{"n_head": 12, "head_dim": 32, "norm": "rmsnorm", "parallel_block": false, "init_std_qkv": 0.0258, "init_std_down": 0.0, "optimizer": "muon_variant", "lr_mult_qkv": 0.4, "lr_head": 0.0231, "final_lr_fraction": 0.02, "batch_tokens": 65536, "seq_len": 512, "doc_mask": false, "train_tokens": 507600000}
Each number is 128 + 32 x the weight over the matrix's rms, rounded and kept within 0 to 255. Layers, rows and columns count from 0. Numbers have three digits each.

# layer 9 MLP down, 384x512, rms 0.0662, rows 356-383, columns 128-255
081123104162117142138107128162095117156115119073116122080101150101160086148140118129136100139190118112143118137154137143055109186163171146156135144129064110143108103143138063110107081116095112164103150131064147152169110081076160105140100138205141128145103128155145075135091094109120136155194139139130114167113134120096097114129167138126109111077132169152196157166162084143127169115174
143165140105123178108073194182141144106124117179078122129126115118111112162112125133099105126146084146189149083165140073066108097125032168139139106074073171108221116075159113121156161066132106155119151188136101066203186190120184122132145155093106111095151062114118130139159150152168123137148110061100163165072122074100135152148151139194115088118162080087089105074143154130117107106066
122186155197102188062081157131135122080118102185122079093130114148201111078111117129163092106149110083112061149152170101109132147168130153114096166104087130078066104035145137169122090139118093157207140173173138143120180034139143156065094138150043175163083137140177118117116120153211169108086132127073106102130115084139069138044133128152142129137077086076169166100142130131114078163099
161141095088101117178132134158147155220132143097151125101166121127148125135144172107100112141151083137067106129147059086108112155144096158097084145139076170061162121125166054141158106161085087087073183125137124151105118121130131099166135148110107206137154050103187165118072115108169165147072172164086153147101085143108128131118183105098174150111100087138103152110178128097111168126122
097092123123162118206171162153117148146116137157150208154100163133116104098167151092102131154105094131188158129138084092124163160154129129118076065117124107085103119147077138113143139107114176153155090108131131154089172178097184118101111195139131164178173132114117105122147082150117119107138140098137117095127123154101123139164079092158055088156156125157186123062154127152145102149069
147140127189091117176120074109173076161157133140173176046110140120110106162148102153152145171146150130153133186155232102136139188164162146131127092142126075127150111092146118122209150180163056096091134089153131105086161121153171149096101203128117164136137179102102061104158071092153126118113148087092135077130103172122133121140168116167181087138094137194177114125122134116099111113127
132100132119156128138095141148094115178142129094114112126141167134152119164120086173227127110171122131139115109146127131126094158110133183165117173164127091122104122115112139102160172170150140142172106092144123143179126118174139095134113130192153106108121100080150153116169116120125148143150139118138157118099109089089077125170136109140139130154089104121149141087124084130164160098104
171138153086125111146135100118069113160167111185107103118159091133141154095129107119208172144139150108099182097140161179136107068156124108061147088092184125110092123123127140114155126115129142158117125105132131120213106093090143121120099119085114153176124052077112177094142065142098139158139139144178145126070122168084178165156142176112104178106154117131094172132148092085138131124175
090169171108114113138058107197121104130112104151079111177141137117078107136128107076194119141116149148112147143156086106050135133107142148098069133092128137179170126086120196151101196089145098127132101088104122103116117117109078174174146166115172117109111149099125102149129107127086168135080121112172108162111113127146152104138146152150170108118186102190133139113155153143142181128120
136115109138116185174135115115143112080147149160091127138107176165167125071151087124162129133056125126121118064142113153099150071159170137117115093101087123196153082096153177122157068173136129146127143112127112147118137140159086177138107113101117127098159203121126163127146107066101095160117098127165176110140219097111181152116100096124072143101111107124147135152178114127162152107189
051164104047121154117132102120133143123135109115118206147160131152100126147083127139091140106147115158135149107180106114104159097102191065081173101180140199101086166146103087137136150140158136121092116130109134151125147055140052121096127123142168180029139159114133180111132153126177156130109126129081066140142104112111218091120070087149135065139151111144159067094149168076147063105115
150119129166173179149091112156096139163117130123114118107076139106119153137118132182155117126129126108154127102106088147109118091114115059115177160071127129160115102197100153085132111108118140143171082133054118038046079109153115100113145180120038151142158142212125146142130171167118139118117102142092210153169127173106139197164153173084089138118122133113135144165116097147090099144100
167123187166117094022144157060129104076105167219088122099189137172155125148178109129148076094175172112148187108076081113085132105119059155088103211125148095137166142177129126138099125190118193115133087141130107190158088143102153126162122150130106185096085107157110176151119121122099113099149170078124121110160126087163190148077091170103095144149115153151152134158135103156139164160136
140170158160166166136111117129141230184173128093111128097081073082176092148099114157100149133116124129085181134136067149102177153150139103123133136131128051095078132165172132176117153121109171069117196095109118080128092155165147059106129101188176156113104136175110069142135120144135082148127112144179156144176121171184147128127120144087067171145208122093119059144156132128130133111110
198147176129135089103159096097084137197114116123162088128113129093129114082081111105172103158130167141055065089098174155099158139146186158073139093184113061163100163123110145143142136101077117098136084121062134155148173136088166119131101112152078104164156110088154082115113114131168192141146102131126167154133123141126099141110127107081146133114126121115201065141089086148126126116126
180070094102087086079169111172134177138183134079132172123137128112098135085059151137136080122143145089111129162169083123161074096135137131134155155212135143167123058119107111153091095112166107129180103093133127146161162121097123124154120135138168102107130169151112139103144149098139096151156135080161177095165125139137170157183122139103099160144066093179111164082162140112137149109080
120194108144159039106163156114119132071079147101139108180125137147172171136084142148144176113126141074092150055134174088118149144135045121101107104146122106134091118105139164128126155133144206127131076150080165089105110119116137141122105114138087128167134083088182146108179179151118125129077150078162103142137139064089154142142132136114149180135139106149180126123158153084179148075137
145100143116125067114142153193107110131021114081161139095096125108163097117129146100072054116139145153182143165137150130159128144136102132131141159115139121051142121112111089116112130115126227146113153085141124131118161111150136107131138171190121106125110068140117178126115112170146123122126117108108081192143116088135118101125121152108149162137146185165152138097160157121085135105129
181135094173139145124156073135171085151153127187096161176166120125143085113128045063196177059112073131154108100154126135086102137119159165124119161130133076159107128130107106101176060155091134176130149146124170128135108136182129097112099101110133138174164157142154117105143132130104124146131113150140169135126133100093167086143141135116133162101163114058175151134108150095107091149155
069127125095159158060134109107128113089173148131109049106140143099141121143076181110161130168139158079093146140104136131114113162100106082208212152143109125160135102164110125091152122125133060135159058078058141112109074116114109111149127146139111084157128104179207116121075177148115157164122109147128157152101113124128148163155110127092161115141112134051064170178097130101115170141073
121131090088117126134099063105128197126158120150135152113095154174092110086144127077125119095117128162135172140134136164136174042149201199141193125089113133200171148074056095110119139163150094121147172128123157169182113111185133157116138136078152161170111115121147138131173179114086131160101049143118173181133149201017155098206140166146125173081144156137129084128145105124114135054097
138093141135135118187106110150184155111143132142129155183157106100119079113177130082174125131082080218128143150073113118179121119184111092070091156155147157164187148165096183158099124178141152106110109156081147078123116101122147142188098093132106136170131168163183093107156133071152141075161117129055168147143104116108163119119000165107072123158071115151145185132142170116186093105106
113147063095116121166135055105112133113084118167130091102216162122125135120119216144150120113141148178087086096098166123115165157115113142116158137112134123195145098086136113129071130070167155160180131170168139209134068212115192045077147153115186140162124115149134061150092125098191131121131177151105073141162113062120128096196181114100128075156114160200113111117148084088062117081082
109183058145177144123125094123115122114126114119110196155162122128151132092142162128177182092081092199144134123120170130139068175121109132126132152152155125112165134117116093135159158120100089074184158170165128091099160126143183056087120124157154196138094166133127152106081169149167132134148120184126113164098114139089114099062166137134142112060124156116154071129068105150158159162124
154068139159127123100104164130127107153152131137107143153133136128123139237187141117143103225095127130151150195108139084096144147115136068144163130155140108129170146136106093143077141164147057120106092143096102137158139138115117178147159188160074117111126133173164123162109170134081118128132132105115114121112129078155137146116124126060190133168104127058115098147160079164142125115105
137144088124121089121105173157196152153144192112164115123117152100170180161158151146137132152168131099168102112097139101089112079092161097106113161128147197099146084128187074115147187181106107141108087119134085101126142158175152156200166093154167175076160097099110100157099153143104166125168157113149165143168152116119142194134071126150125122184073118123125178180158125104125148080148
070103172094103110106174113134159102127137130134163164105136123112160175132159145158158129162107139096132159108134090094093163147106170134117134149092136109108140161123163147138120168153150129075111149197126121189095193101152071098074127082192125134098135167120131170105133115150102114089175094135094081032115115134089095129150135051144134112126131150154075167127155100108110175102145
120152124082111125137152099110141073098128144147132146135043110101105135127169047118131170178089111076128195136148156127153105161161146182117126184162107109043146112134123131088181088135169165045059119121110119117118130121124122160175099162129109119109135059161119136112134124133126124192078152128043131135074118153136121035119096094166128167112078134160090144112086127133117131205127